Weights of a small transformer language model: tied embeddings.
Each number is 500 + 40 x the weight over its row's rms, rounded and kept within 0 to 999. Layers, rows and columns count from 0. Numbers have three digits each. The size before them is the row's rms in percent of the matrix's.

# down: layer 3 MLP down (transposed), 640x160, rms 0.077, rows 357-394, columns 80-159
# up: layer 3 MLP up, 640x160, rms 0.104, rows 358-395, columns 80-159
down357 088:510544459488486515485466509524507510517498504526512464512519476460469493549413540489494487496506509463567476510428468539525547434450474565433533525535526513522559512461470463516477534462483553531421577473474497508475465468447438535523442503
up358 101:516479521511533516480519501484475545541483554527510546494486514522540495454495497563475507485468494526504493451550515468440472533492589484544510488524528468473541573424482461516484436536559512533530556573522484455452563533514484481458490417
down358 099:516478517543529512441539510522501488514516474513465549541501483494490492518493502470586512576531486552518536495438475490473514490510565502462546554520448513518512508511460466494552488437538493479509498454524495551538516465539458414519519552
up359 098:489482487541504475461499502371532524482528506470479486543497489517481564493491521530491424403473515468458481461492574469492476530507529517516568428520471524518446550496528481555538497518506533520489451507515419523595563517524544505434427413
down359 098:538413523454414522440485486499508415490500487436505515521481558480504479552552500513418531390453566493534503471544556509488433523434441495483520566533519539420457481454524459531553510508505528443510434445489537567483463535517537514496491502
up360 093:472443443554579471469569468529603478472531471499509457502502495436565527444486493495450586482488516542529526466496479557544502516467510509473515506516493465544515453486510475507498474590487512530522535576445453492485502505437469495455564530
down360 090:525464512464422549521420502482421487545465477432469576475454467570438565537431497492481463517598485512465482465467493515512473564466548505435532501526526448523462550582483505518457517495462504510420451540490551425517527545566521466515487486
up361 097:539522475544498506541472526549522512459466561553519490435511544536555430451543497479503463431544529491541465455488489488469477503505478487489531428544501458487575506497489496563459477550421532551554540573439490503543485439463519488485463562
down361 092:484552539467481489482462528463447446541475544505483527500478478527573544468503561513521452507445465449381513468424467462500448514500558511507510489428492511518387527492562520433546522508532516521437528452480498524469478564533461519516477525
up362 087:434489459565477490468549497481534480461633542553494497510530476518580555435487515538451515499547538519514542477494512511509461507498514566526530381450442523453477547533440533517518500530559558506482447595484528467430486565451475541440475447
down362 092:487512431523421558480467460450450484524503469389576406535526454505449473510437550501534492510554537524464456475427492494503499513457506500546477533536536495477481471467546561426445489404498484519526428417564486534520549522541487581545559477
up363 101:514547455524542521473550548588482496524456418487454484441550509546527496461472530443479565556507552479492446502478527496460521448506517479550482532515519545544396439573521556613587517519489449547487498542537461520549517493537449542499567553
down363 100:570478511490547483449552537494460422465513520483504492607481566488532433571508441501516457467455498482465537572532575527553458461513477464576484490497481484394446538405479463457512456466500508433505518497567446496471571515536500472525486466
up364 105:514519506631506515459530516508509483565534450525567533518437548478533513481527501486511494485501457472511536424483544527406495521518510480558525497496500551577445493418511434494520522528525534453497514539469523544482552462545500504485552453
down364 104:489494441493465455474457491500527524501544499528455481501491414466488540514411449479533543532593471506523532477465467467547505461529457546551435489526519476471469525513502542484580452498556449494428453518477525497524530490480510484512540538
up365 098:492480479542581506480491550475499481486519542492524481514515480550568449518506553459496497557506529508422530429509566428525540466533556462414575557463500495492473577523531509528587533496544526491475574533524506550488511472450536489507453486
down365 097:487441498512434448482573508502493444513487415459414469522508538552473513488456471504501523480536517518544479519504450513463490545504482524484448496451525472540461509501424496504457517357537513549463444526479454492558538531516440479501556547
up366 090:433525505516501530425531506538530519514580437442462491453511429466533571485445533577431489559508537560499525530553589416496497495524523471502578460552465512465510481498500489484556476528434552499469465524502534483495480560460468516478467506
down366 088:550484490482493475510450541498493473484481516470452467568586535496441448508558499546536509497445537425451530490513551542465485470485559504598493547487563545431445457513593504520505486486517486456555482456528447517489502426468524477488528523
up367 103:443476506550501485431413555498478496498501456554571524454483524450529430502431514417515513519455481499410541473560654462442530533540491504505537483522439562487478547480499485515499522531469541523505477506458507444520539436494563485533430485
down367 097:472522502495512518477581420501459580524507462458502422485493473512444534516413339555502497504437493437484439397520524497470514567540461474455566476495461513500517488561497441479484526510490503493452512465505604524505494618487459441469521505
up368 102:504511502546518530526515537437492507513468469543477496512586472484452455539518468478492572542448461485497515463552536416524527447516514441439584449501522561463539468568552494532542496525487535454492458507552473610568538548523474484515536387
down368 105:448535482495454491494468471467499478471530517469486543518468519476515513603514512443504448466501514504512516486450463558550504507582507541473482488455531493517527524406506560526409501488560444490498522495529524527486471514447486474559419494
up369 114:479486505537617452561524472496506477511487489529437513516434504540501517504487441539485559518439514443533483449473480498523555473566513568470520463535547429459539576607454491509505406530554495538536553519497524523560536484491481465494504503
down369 126:491550476514430573489530507481509478458511528511526408486502568410453510539511496471500518453527549494503553582498426464452597465495379463509462498505498509464477479557573478514539591474476507412508523488497487529497495444455508500548521496
up370 099:506539518544506497506498573490588489553526413477466508554547474540553503431472438536531510509457516427521509490587515449506469514465464535555520525515494536517417543504591538554509442486454508592533497489579475526525513533464503564491432477
down370 100:419485505472501409508506451558484498461501469485503538589498522556508514541540572501418496479595469558490500459533510466496491464527577500475495447560507489477542410512415456567477574544558510494517500551466520406519530458456495517532457531
up371 089:539486561531522475449486442581466579546459530499503532476474511500486454462589449536545486501484507496474492538530552440472434513519473453529481484467404588524559575491471523476488526532486505457545556534538493560586489550480512522451551536
down371 095:486549450437518561571537635487419394463501522447490483529577459505460501471470458451508459521513442524586525469490504564488494492513450538475495552528539435455437490458519514527486521484459479481451554463485438412473422436494518479491459523
up372 092:463571514545485464514544489421477442495509487463435499512440527541564532452500467569503551544472452576443520553577510522493542445591552519502524518507522521517426496529537541522528504450499488492484466545476438492478534541508484553460447442
down372 089:472473483492480510481471586401478510510490442478543561494526465509497442541498593499547474403542457542588498454521465506485455515502494516530482531514468505438559510558458527472485505477493537508523436544490450457507491497463581432549541506
up373 106:497476463524525450499502605553576466506539459464446523527574499569579513456471507528462456527478536594441499478549544522566542539528536543531551478471512547498438497486558563548526435535516448528482485501526455483527490483558517497497469496
down373 113:432526485504472503523564509461474469575475552462488495519518496494474435488460488464543527514501486498540506495543468552514474465501527499411512549512548496487510436479515529429508506475510486454470419519492499528528569477526506450530510497
up374 096:467545475522526511518558505436525550573499541490497498517481436472520500538527423464491394484514482425539502481481605503535570403464510510472483513534484521491520472540531519533463525523451549505525451489436471467539511537514483471501482517
down374 105:550500455512462527502468551522521476491484527476474454546543543551453515494500555498472521575536436487463509476555507508484477513486469555514521416435575579505454488528484512551495488457525475496499556505545455584438412478461447547577484552
up375 101:478487495525533401472523533565500447467458452457352467446529506527528524423506523500514503516420564525528448548541481496571556485478484551530487556427509527509506494519537591528465433543513440578507495504562521489511526466515456561470533498
down375 093:476524499482417555587446534563482455478555535549517499565499558515557464604525506463517503428499528594522530467512544494460478543491481475550482467524487444496386481458540396524491517507475498503466508524464520458521548544538511540516407461
up376 093:477503514504502502447486461490475526547498463504472479500475484534483504406497480607526504501519511446542538555475510506516525449491494546450556473567522557553479492493505498549514442476517501517544464554544470415460413448468459513540498511
down376 094:532551439502467511557536520513522520452463471524496479497578457564479530575504491452574438483417517561537465510450454440554491497470500492547514529418467449559507481477491469443507484567520506488525521484516510507425554473527541419506514549
up377 097:530556465519533588511483578494526497580526500527481503484455515599496506445482563457545465485486455562528546444513502435469553469527471520534545496487525468493513458473463545519531496494510550546505499536457460471475487441428469506457505526
down377 094:515574529479530485533500465468474461514551466470487572513492485447420485544554489488473420502510447510502551431512449534420493500515562478489561520491509608470518544487484531467541493557527484448487382482485525539455493527455450517523491449
up378 109:525527476494487489460538547534517537442518507516447597524492517480595503493559531493528408506459506475471463537507533556520469472541557505536534483422474461540392553501509554518553501535530455561529526540468429445446465460516432537516539480
down378 116:481497477512492526475460488602454480515522478545512531504567521585533499441446460478495478558496490537526529506466525467462425558547486525505542534512549498539517490509493500400528541448485474467452464533504550552479419445459606435508528530
up379 096:416484518510563469503515524531528498486524486531486501462543489522562473497504486439490588497511578541500541568459506471460494499582471540516473496466444503513462460462521431541566470513529445540461507549464524510470541373516489572535521485
down379 100:469501472449462503532563511501471503495499439547519505463434493482486448542433541474483499483464415461491541453477499531502488500453436525537440499500431501478569479409439465450505531472517535451606554504534493487510505512452451541512487529
up380 094:469544477536491502479575543446546437589457564555445540497506431509441498536502493435552520523455558524437537500538563459517536460530517510461595481542504540479548511408473558473536455507563533506462478486501433492498593492518424436519516535
down380 096:459513525479480534513569524455526435427479452483561480495571534532530553558446486516505594506527467519558457478470455528559508549523537499431501442494434464462435537478611530486507583491487447481480447422457473490511529550570479490513449553
up381 087:435530490524470470455524517493548490483524434523483496509551517449462548415563526580547427535506542513477430478486489431540495444534474474469547412497423520492519501474536536533483511471493520512533481507493413486500530486595521498473515444
down381 090:521527538529456533507462489599473460513558475511503454458510515529525512487478451377505545476499497452489592464458580536502510575461483489546482607463536490492504375409506463480454531520488487489480485540487535469497478485474519478528493552
up382 094:524511466555545495468501507511531536485494371512483476560511506496448527440491562511501487417471449483473533539509540423498449504541507479570571461540493496464540499464496514554549508535564578518534464505537516521467497547466491540491546455
down382 083:504542538476448507503464515499525466621567517493461506464492478505475485521482466502454489596473519644513513429565551503543533526546463528566528538430483569462444526556531493560490464497470490514481502513507528507522498537476514455491427510
up383 110:492429497552530453446515611467601469504482422453500534508500502524502447466519495461528467533483479556534493491552511577505528547578508508481539509484462511525518538479503579586545459520431520530473492553518479552487503563473523467496514520
down383 119:490549504528519486458550490486571522503454535523490498478494519539489440531491543464579535544471617468447543477526571452504506451531481499550538453549442517446455493526523443581468498437475542519465463463432491446484486503515467458475455503
up384 111:476545447529500404445502492529525550518563533540514452532507537494489567422528469551551480580515465560472492521516494451411533490470524525510524417527491584494516555496538521575486483504486498488516491511515471488485495433568500498485514410
down384 118:515457583543499464528475529461520413471535490584494515576480460557549495513530508457494557459475512446478440457514554490561469510502508487565558475465483483536476565411493515488560415444508521540496535471509538556519478487511508482500439487
up385 093:462531492484587537509531495426499540519513505502482463528542445502519452473513513560498463511487475482513448467471460547531530434451479520465544495467506446428521498533556524572463393584460547540525469513532443427493512510492481483518499452
down385 089:462497566500431541562473488513554475525459493528508437531553572430567521517484517525465573524537559503519526494505491480469557484474524486502416492502532537545476461497451497500516519609467413474549520478494483495471462472477482519479618479
up386 102:491495530532459466416487486516548517502486511508465545435471531438523529450502511476537451443444496488491558512543542519467500518455538564569479475422433549492491496494533549562524487535464490576537409546529457478522509506559499449541485518
down386 101:486478468475482513529444481555473396407448547497560511525535457549412536471459527468517484483500501524483439475484498476535504513502478504534488486469614495531487533535578452439490505534615490512499525508503470619488459584459473524519532484
up387 093:516524438516546470514458452506534525522481536534503405500435484493520441515560404542495431449495479539498427455460486557527562458486521524464520503446527513460518467567530563610542491554487579510557525516483524513571488484486435534530501476
down387 095:526490482525477540570469523480471488428468558446506511494468512526528518540544522489520445482362502455494528524542541506522476506483498525577452461530480467442523468506539422477502493501482494529489581493521508540484547587478541454478538531
up388 107:425490467531549512492504535449470505508406513439540517506499452553487507460501515463553489454488494528539519534544542582451513482578457479493577419513442519497558506515531550527475511497471542473514481540474512441518598497422504474502417521
down388 111:468457510532558486485537503485555586494571548528437483523556506470534489414441496520466530400444501492517477498424551537505401466525529527480516468493481496444552602422434500490543530562506491517454501543455487484398523485455531482531564457
up389 095:506512417516522473488495515424484475441460461510489500468533433492458510473429506604518503456510510485509506487565563496472499548553471516493520513545563539491534532571528486565477517486421538550528510539510394533539475553478494511468500461
down389 091:463474522472521487534494524451449508505517502537601514518519519454495531548442435492530481370551503495489487458523472510465446531538451495537489505457520552536579490454537528443481480465455517490553561495506536503528375510455535488551475431
up390 107:475568485586483469444616524475475503549536459591431531454535478542494520495491405517500483420399481517525513503546508482441492508494513515494544514511545555483515503467492485520544418490498515496512478513561481516551576482449568490494490433
down390 100:408476489432452510506433515452535496518484486523466486516595452607551488514478579550500430554471455470517485427464473478480516494459562446525530501511519572473492509495471498542527460505580451498553495496548495478407444454508535501478505514
up391 110:483486509627493471384566583463533492529499469505502551408505475467529476515475476483499488407500559554431529443549522483524547476485497519506506537461464529506458478493550505538518518557501527505530503526560500564555495514492554421457520500
down391 123:466608518542535468508554508487481564473469506559510487417480509471531485501527453461549512478454491426553464405577511495480523549494454488534571556469447521486470537540444506517559517532548555513495450556466552478490466457495487554526517509
up392 095:434500553516536477504569582483453486525502516497465467489448549530461498495548523483519572475463551465495433535522477508546477536626461497544530495494521465475557502506419540554496397494523510522503568501506468481528554418517527529456504503
down392 088:512564448565457578460486556513467507458492504493480433508473503449552461505549451503488511443546511510470514486466491487516538488488496511539467511433533447474425492527527501608482545506492508471535394489525532486481480495564484543547520532
up393 108:457493516511432543555507584486523469447436514476429485484477533526564451485508458446553517514462563518474515475530496512499550469558495500439525567529464471532557578464431576537491439521519461487503516541521503471538487503535521435523475478
down393 115:586538480491506499505493509435527497504509457489475566494518434476453538568522470578483439548523464516518470379506412496543539436549418445493496425527525504500555493567497517466506486437565531533542545548370523513522558516495489517501501518
up394 101:508533466474549414458457472501537551548511433491486516488526507493493500493477425478576447479486490500521492364528486518528535512534505501466465532484528456537420510545492521526496444561512462565617518553503539488458508451532499501471545490
down394 104:478539406508466536496546481515461475422517568476488463494410450503576505480516474518437491541444451418494554521535530507525509491450457510475503498396555538550489533469455493518516572504513541562542469425450551501523430551565474481476507506
up395 082:399525517525511443558489522493536502528399477498495486476497507519458517458539443581493539486455515529471517599484531517444533589500601558535486486523492456452534498553531558480472486577423480538517480551499452435497525477501573453472511491